Part of a small language model's weights.
Architecture: LayerNorm before each block, learned positions, tied embeddings.
Each number is 500 + 40 x the weight over the matrix's rms, rounded and kept within 0 to 999. Layers, rows and columns count from 0. Numbers have three digits each.

# layer 2 attention value, 192x192, rms 0.135, rows 36-63, columns 128-191
521538474528490531498512513486513482465466517492490474501490436540478527526483531527474501483523496574532511554541516489528541526537477533502547483479512514540501530483503502501482524467487529
520460558511507512516464540540500497512514508556483493527500505488568473504488508496503510439434486472467496515431503510497496485524491419514509483500484552463471509507477546508473509496440479
559555503493511475561493408474575531471525467481506536505519497506492518492477520545495533460550539510520497467539497481505482511486547523490501513493520560456535518471476522470562510531478460
467488473493449511491541511493512531484462467502456498516482520496516483462504524471533439506452495525497460488494512521507498493558521504477496491493516510506489483416490483521516482491468489
469445504457513545467481509414504476471454497506513457508498480509491489470494501548468526511446461511516509454476527525514488526545525543530508451493533521499506474555537504513486499469481532
502551462509449510526561475502461545498528515483470494476496496488487537469537522533454488481463520542448491510514501475507494524527481441530483479514496440471511495503499487501489515501519509
485548461533484453531504483512532539492532457473441482531476526510473539459531464484501520554509469516460493420522523499501500531513527518493500479533499478501491473464521447455510535533496507
546518529517521520503472502512504480453528463483506510504467498465561510526509458466488517511452540483502451493424507529489483497499521472531509500452527481473521534491503508453453520504532517
470520505483496536502569484477457516530499442465527478514507480457476521440563492466538481516504526500542464516513468432454528464503454463553508510572500492481497518534498476529512492459506510
467503539468487484512452483531493451471469504526568485496464511489507457503487549500487486496472531494508507562494484538529457525529472457467457544505486487509496510526482582506495489500487507
460464467487498484494463546473463516497510485470469527463535531502514485486478528510514494497476461518462509514536471491492479530463501505495502498500518500508522504453503513526496519452522471
488498543453563531520449573498522485480520544501478474477439514547482454482515553547491523514506518514540534521448512550570524509527491553506465515483488527473479500542483485473553492444538492
532473537490487512508432558489498453506470539540516510449474514529506501514484512534416512470445494481485466516474490502453465505543499479523532481467553459485493513525479572514496483500508535
541519516506481491485544531477434526446515480501495484497511478479529514520518478532490486479527526508531496538460496542506488451525488486541489508446506518459496481487482578492475451484458535
511538503469469550537517457498525522488519522495533510506498488476522492487501522537512503498429498494549489481499505490481568528482533500478475527561542526561531489500511510491519515537499495
497460491462498522490491446491570487517492474508483488530492522497520463484476519533501541472516502473449469507465545514531482505496510503462531461534507535494501516477465485474517468503452485
516487551534485506468556516508498482511518478498537492541537502502553507546534514483539459509461495505435512488515531502465475472516483496522482494452534506512461484520463507544509505453479487
490511469550498495487549481516407532502483483471488464518505535532496587423529527468583407525433550507586492494527470390513579459480478467505528510467506471519547504543496472528491485521538550
482504500494495507552492536512502465490501490510533487495521490493483514529513490524459538462516560482513503487506504471450449517476550513487484518471490511452519520550453535444560521474516513
469521512518525509488472511502452503566513462545544466502492511499566513479517552509489454552455540448491464488441518489497445507531520514479469470493528496470546497510491501450444441447469509
469507505497445496465509479509482541516440507494535558505463475451459516497513515474489488532488519494532521487457497443489464494506436520459518465518571492509511502491516485508511541510545471
471487516499485517534520491496525548503452500500521518511563482526463487516517465481538534490568470545504512491544458519497516521487535541499502486491483514477536481496492518499459483509503486
470501519518495477522536500494445513489505500516531535483461554472481537494515514514528483568470489526477516497514516460489508511483498485526509472452476491527515535506506518515461505511511498
491521540501519496478489513507506539517533547515505455526518495509509515496525478488463483504557491551562527512567466478494545499501493499506502500546485463530483487444491527542474485501511458
498510513529506481491488457493505538519495539499517511484484453490485468527556521442507468483564534530505516503526517450483461525487532491446484549541489456528511540517529480460484551479508495
495509468531490492490495489470504486514467487486459488494501500558456482503437465492469472537538513543509488437488501538507526527495457508488545447543519475532539501557522467475474509493498460
533544509504519464514483509495497475474511460522546497490509479518505487528515542507459487481458497484499524542548529501494442499520484489501531510501509569463486508512492501546464494477510526
523501432483513539511505494481546517532514513521499495476492543498450501525463494513462510467488490542470545464524479513536414514449523521445512494496448489506511488541494506504525501497513539
# layer 2 attention output (transposed), 192x192, rms 0.128, rows 36-63, columns 128-191
482521494476491473534506539550509521528490454509529513511505444467523477505494469484558547500534494489542551495434500493477505521439537532484499456500493463497474508495498461528447478491496503
505544495496484465463513507491459484479493500512524443499456475524484505522505503526493485488482527503500494508541458485511490487506497478502482512505491488503524509506472510489483479525500495
452454492474529552472415511490530473515461471481531562475524541476515491471443493503489501499509475547502538420503477488511519495489520512505527517461514545500504500471507525477511488479481440
526562528479497508469495498444536488514494569483477534503506467502516504496479495515518480515456465535522518486523549499531481519491486472539530492511493472508524423547447458486523513524538520
530537503525555460504522426586508501499531474520558531517488489473519461567499501468518459466523496506479464505495528495531462426568486471496502534497508488504530516498486486473514464524482439
507479487464520464478495505511490473490511472509542493489494522528579522514526506488513504533496496486517511519540494539470470487469499537524476514510457475556526506537541519519488528493490483
533523478524508466461477474534472509470475483468495495458518504472537502542504489482493485527477506495484496561490508521507491515491491463500520538535498477470485501466500489484536510486479502
471472466512500495465544533505445485510482556507451483495524493521430546511537547546527488522511482483533515511482433456497451497503473574484485495513522537482519500479482524533487487521490537
491458470548530482506538542474516501514496510509504490465513507532481514506524453484505472563475481502555519537546501509489503475483483465561479465470459496491497461484552514547478471482451485
497483476542515483500510526545422447497556473500477452501474513479565538484499453525490520515509531476483519477476552446501538450481503512506472503507486498503467508536497493541531505458467494
521476453526538503469484524478531514529496521424482511494480530526522526507521498479488546534520496462517454462510497493464506501476531494525525512508487476471534522567516523525533492519495545
542523511465500454481588474555480556461508455500476560531517488454496498468516437551561524466543537484518528457482524428546494486537491522506501537456510541504509505459470472517456510513502515
486484476509491462480546507512518517507513486513488490496511476532513546520525536521506479490520454523485483518462501497477439516473467512497508442529480527518517471508502470555461527464519453
503516507507519503521468485527495478493503491527524511490515472469478485501503561471512513517474520510427533499477473482474478464552488448469453496520506524526461514512496511475476526525523493
491471502515525462470484498489507485507500517505495516494463468503520510496491455466503492502487471528506492463524480488507474525462465516470486516474479483482474482496468482524514506482499510
448477533500508532520496481486524487526504522476517512465503521550512535520537447488496502500490491538522492518537506525496520499552513471503517483508459473525529499549479558466508472474496506
506529531539515532506466466469502506528527511510502547452505555518498482468492512488545534521469503498532518483527508516512532610509521498506453492537503495531532500517536499461510532525542525
502520533507490472525461483471441550494505486465529528509495456538490467470480548476504527496485521479477546505486510486451577524498520452478427521523472509548493516506466489490476474529468541
475479454501516536467453513532566522512444538524534488480568493468458468470450493530460498492537519541446501517443483492486480509460470559504465470451552474474535488506522546508459458514486504
500511519490476481519508428511435527480498477468490466529475499493479465527523454462485458499491509497514516513464468476513544511497500398477488490521469448549448467451477521508525521509498519
497483490520494465516512491494530480523529530521468488470523440538475479526515510480491477518529513509516483488485511497495535515470491511515492484458508497518494436487460503476521478534514555
512491520479550552516499493520516510474525532503521503493465537452509483525506471494523503514528513510498520458483502528481457450508500486427520509525531537462487558532478480519531497523521495
522458499538451502509487483511471482493498523508483464486477502504486509535478524462540501497521540468521510531484501493484475422544521450447518495502471539507518481504500486509501531499498524
540488521483516504509547499509474500519509499521494525493478511473501501498515469477494502501493458510488516502500518502470499497506500538539508480485495531496451523520536447478517496462470495
516565472497455537521477529547507514526475513492501470510490521524475502531457489528506533475503500490482525522447512507453497508461492483484522494550550516516498503484486500486496474480486467
457543515498501540511488471535525527518495567530476476548461496473464478535512490517474496463514512492475486481480509447536476492506549455424553506507547544492472477498427523500507457514541502
495493495474506468503481507502472489484491449479481476470532476488580524491524494467477493483542463496489480524482435511492556568458492462492472508511495499514489494488543480470503475497458506
445464537472526520533455509519511517472456496500495498500487443498515453498475482464531501494574558433518444473518516488472473487510550505477546512489488466536455571497484484521507563502488445
# layer 2 attention query, 192x192, rms 0.145, rows 64-85, columns 128-191
507490493523495514529489444499549495422466441440519493477509524483496494482478480509467455554548529509553572560541521569545558507490530492501491490490444463465500573470499552500478448454592539
459545432483561462514534564490539450563573514576503535566460498530464507477582540591441491465508453474438523475398482480518510472492583609527491429392391519447447482577473570522486412560462525
618573509487525495474538419483524560502429470454450476445476516480534519442459507511543452452434518511510584584565472445546451441532536408483514493440474522407542517561439493526456498538502462
500447500456537514495436489461436495473530544524622503532530621560545584547473422544435397514488515421418467493530507478465508494553441490507440539474531518463478529446487431521480472451497422
523563469576422491516450475502547600499412480434556492546508510462478553461504550469488496551516487514529520537513462487485550504457509569519505458441517474608531505516549513469415531538353401
514459501538451531461484470527554462491514524495426439464496496534503535563460545545510469522477534575499475524558574535534416486482558481422547528460447476472492535508568560523524579561488544
524492529478536505526517475517457516510589468442484513489449467528473482535593555566596550554515498436491467517515574478533501400546488455510509523480589487522587455488472546510533513479557508
478559555562442444534553479537512558467466596504430437422542464472519518528481548478549518477547459483503512514488521396537457508571536496510542525534425454480521561501400537447481493510592555
475456542508447503495562511453513531535518510424411503485436544485544501513407504478576504536430531507563602477661502503368508471504499487476484471539455427528485525473501460515501536463543517
464422530536496550498495497568501487544573557560494479502483623524549482479483546482539477522440516530446515463515518471489600496468454559564464529480527474440475483388511429541447559445530492
627551600442631516546460481481460444416529515551551502464495490474523541446476539487507388458512514449532470500451562578572471424559510423511511533512477560525456538483439460476517516494410548
423503508537392504549490537561503484454514497508492497549502436447553519502500496479515545500513541507508500556528450580546459460475526490533514428525458523448479486492454523422489510468511459
567564486498574502536542529489478611471494553433514536553527499491497519526504555434443478517452499481488529520510497526485482494501459516516509492532518476524520482544489519522486523438457481
511491440501474539519498517492509620456508521438493470470472519511505497447462550446514516534469571470525510403454499442546485519532410541488490542516598515584493490498528566537421453435458504
481437482500547485511530546538471448526569471563484442529507438480549461516491465516497517494510499494528497563542455485545464443567460503492455463516507533458472466492431564475471466492439513
604523444513482494573516521476499594439476531493535484542514496542477524490540499470517441502466486501500449583518545613510574427474522418434591519470472568497525477502459399535483477451522483
454526492529550548488478484504513444491461495527504501514566536496454520518459448515429404457493432501427520476453426519441526536465485511493459515499538532500466518508523456468435491494532537
514444505533510518489474485515544434399478457526464527460513474484495505505463485536420443490477521513461490500430492492503517568506498500568426466448540566484521499467496449441518499539475517
568496499514515521471601488452475513465487470455503439532468434497519421533560556502489542576483601465525516561499525516506543404509455480521585490502517528496520563556517566496455489560499508
475377461513500474473488553458494466441540519501609536537595576470497531477399528533507471524534507522517524429508555511519535520539474508417544529453503522490501448436455510559477421467462480
545499395517515574501521507514483500545531550511441407469514516454521538538474585429439538514499498539403532576550557486534525425479501464403543493464505523513464519542534555528450535470535519
503552513487474403467550564502520494524526510511503447448413484458513496526467498464487385499538452449531568532495506508542527533517532485487477464468466496475567560554482439472394500483453486
# layer 2 attention key, 192x192, rms 0.145, rows 64-85, columns 128-191
455466435571506517513510526488483495485473478492403537472508550475517496544513490513532512547547540485468499576474520423496492493515459522515525522521569462546543452493471490502497524505467462
548486634526473513451509533487511458478508473501533533563464498561552470467480470523439451414493492467542481542549494510433517475604536440474414490431579525459575485463512408461496518499427423
486524477549499525469465533532456427506520492519579514522538510489553513495564451505515493535502464515546511485460513457530540512432512425485424516534443453495487452446433554485493423459547485
570546580523487513474495479473490493526544507539515488390521470484522544554491456464474537506559535500479477520492481532459471522499565433474423507517455458491505487591489534488574550478538523
589440474438451496496552542551455422529453529499399494571465465504414544497520484562480565504550544517505470585528461526495419446541539467463555554485471515466591548483514482515456488374513495
497490477557524522490530550503492511488501492481486499476484586492528481515515464447449474482595478468460430541486506552501505528464473523497487512513437507483521537526530516483556523473533460
494479496463522558470458548543504478515520498558484520466563554545511506496464529561504425495451565499493433511424490470558505533486458517465546506537513398564461515562555489462530511480454523
453499472454486527540425476537450428466488423534499547540472513514548543508527478479479500490442518528523481430484419577446476547499544548507390450466526458487442510416507539573489481525529456
449505448541500484508516476493469479563438474461492420446491498442552479600489488465499520549538490469546449545467556530493457472557499506484490449526455528501449533559514472546401477486481576
485492491537521528509497431489552570451462425470503567465502477442579504488527437562440520494474521458512604451491491467502511498472523466413456528531489552459529519558555571467483510534513511
514456510533462499422456492510467543462421521488497476463474554525526513528520455465469571479484533485486575447523591471441554465484543381475465534513478536475499460470463553505514506450460496
483496456465501459562514519497578480523452476518526554478504521524451513514519484489539557432546506503521491474563550518509437548467478547461488476485552535566504519421564495489472473516470502
468510496510492546490503532501512481531515520482457499531465539555555478446422504446534499507504510540518543533474480479547514545472551421391517482544543506503508533520550509523503486544523472
409464585429528473456464595475599458464483458503436452546514492505505483493457477579505556513532489568481456462502492552522492556455589587465523416448467445453454539518484538466570500559497484
538510527484474470487446511515518504468486550490555545527521532484553497517433510452512474440481528496463529511510443578475494512468482539462480471500510505468527472503437523507422493482480476
535532514450511452499547534508491453477509493513501421559518461487579530483505563546523494513547500460386549524478485490562536525549542516510442458497444505526487449502561522487503476493471511
581536483487505488523540485499478504473535523477502488463498472520495497482496540467493583508523477539521456521542509518513512435532476499478523504461534521488494485464477601508574514528480504
483563493499464472480546541485471447554514499504523488470505471501525445475489474512582514489543470545513565487565574483487470498481424450482500526611469459586509483488535518569475526425501435
446460558532501431502546519554470483524477513525544523566491445536504486494491515481606467478482479504469561501476501507513413433570460459425514513449491462573517467508487475494446489467517517
523520467500534509522455443438551493511491494470511561425490558481537494490519436465529525503495514518478514438488495468423588550511536493542441518512462508558515500548476559419541508479468543
505521548547507551474554516515517459440532506497515443517514453512482484508505517537561434494553547463488495526441449524496526520489490494496489523537454491534531494502482460460544520550498571
503480427493503512530469536486553547489493489515537505461519525491481512529476403547495531524496565507427413466426549551519520446485449500513529483516482616427491548458507514538513466514449520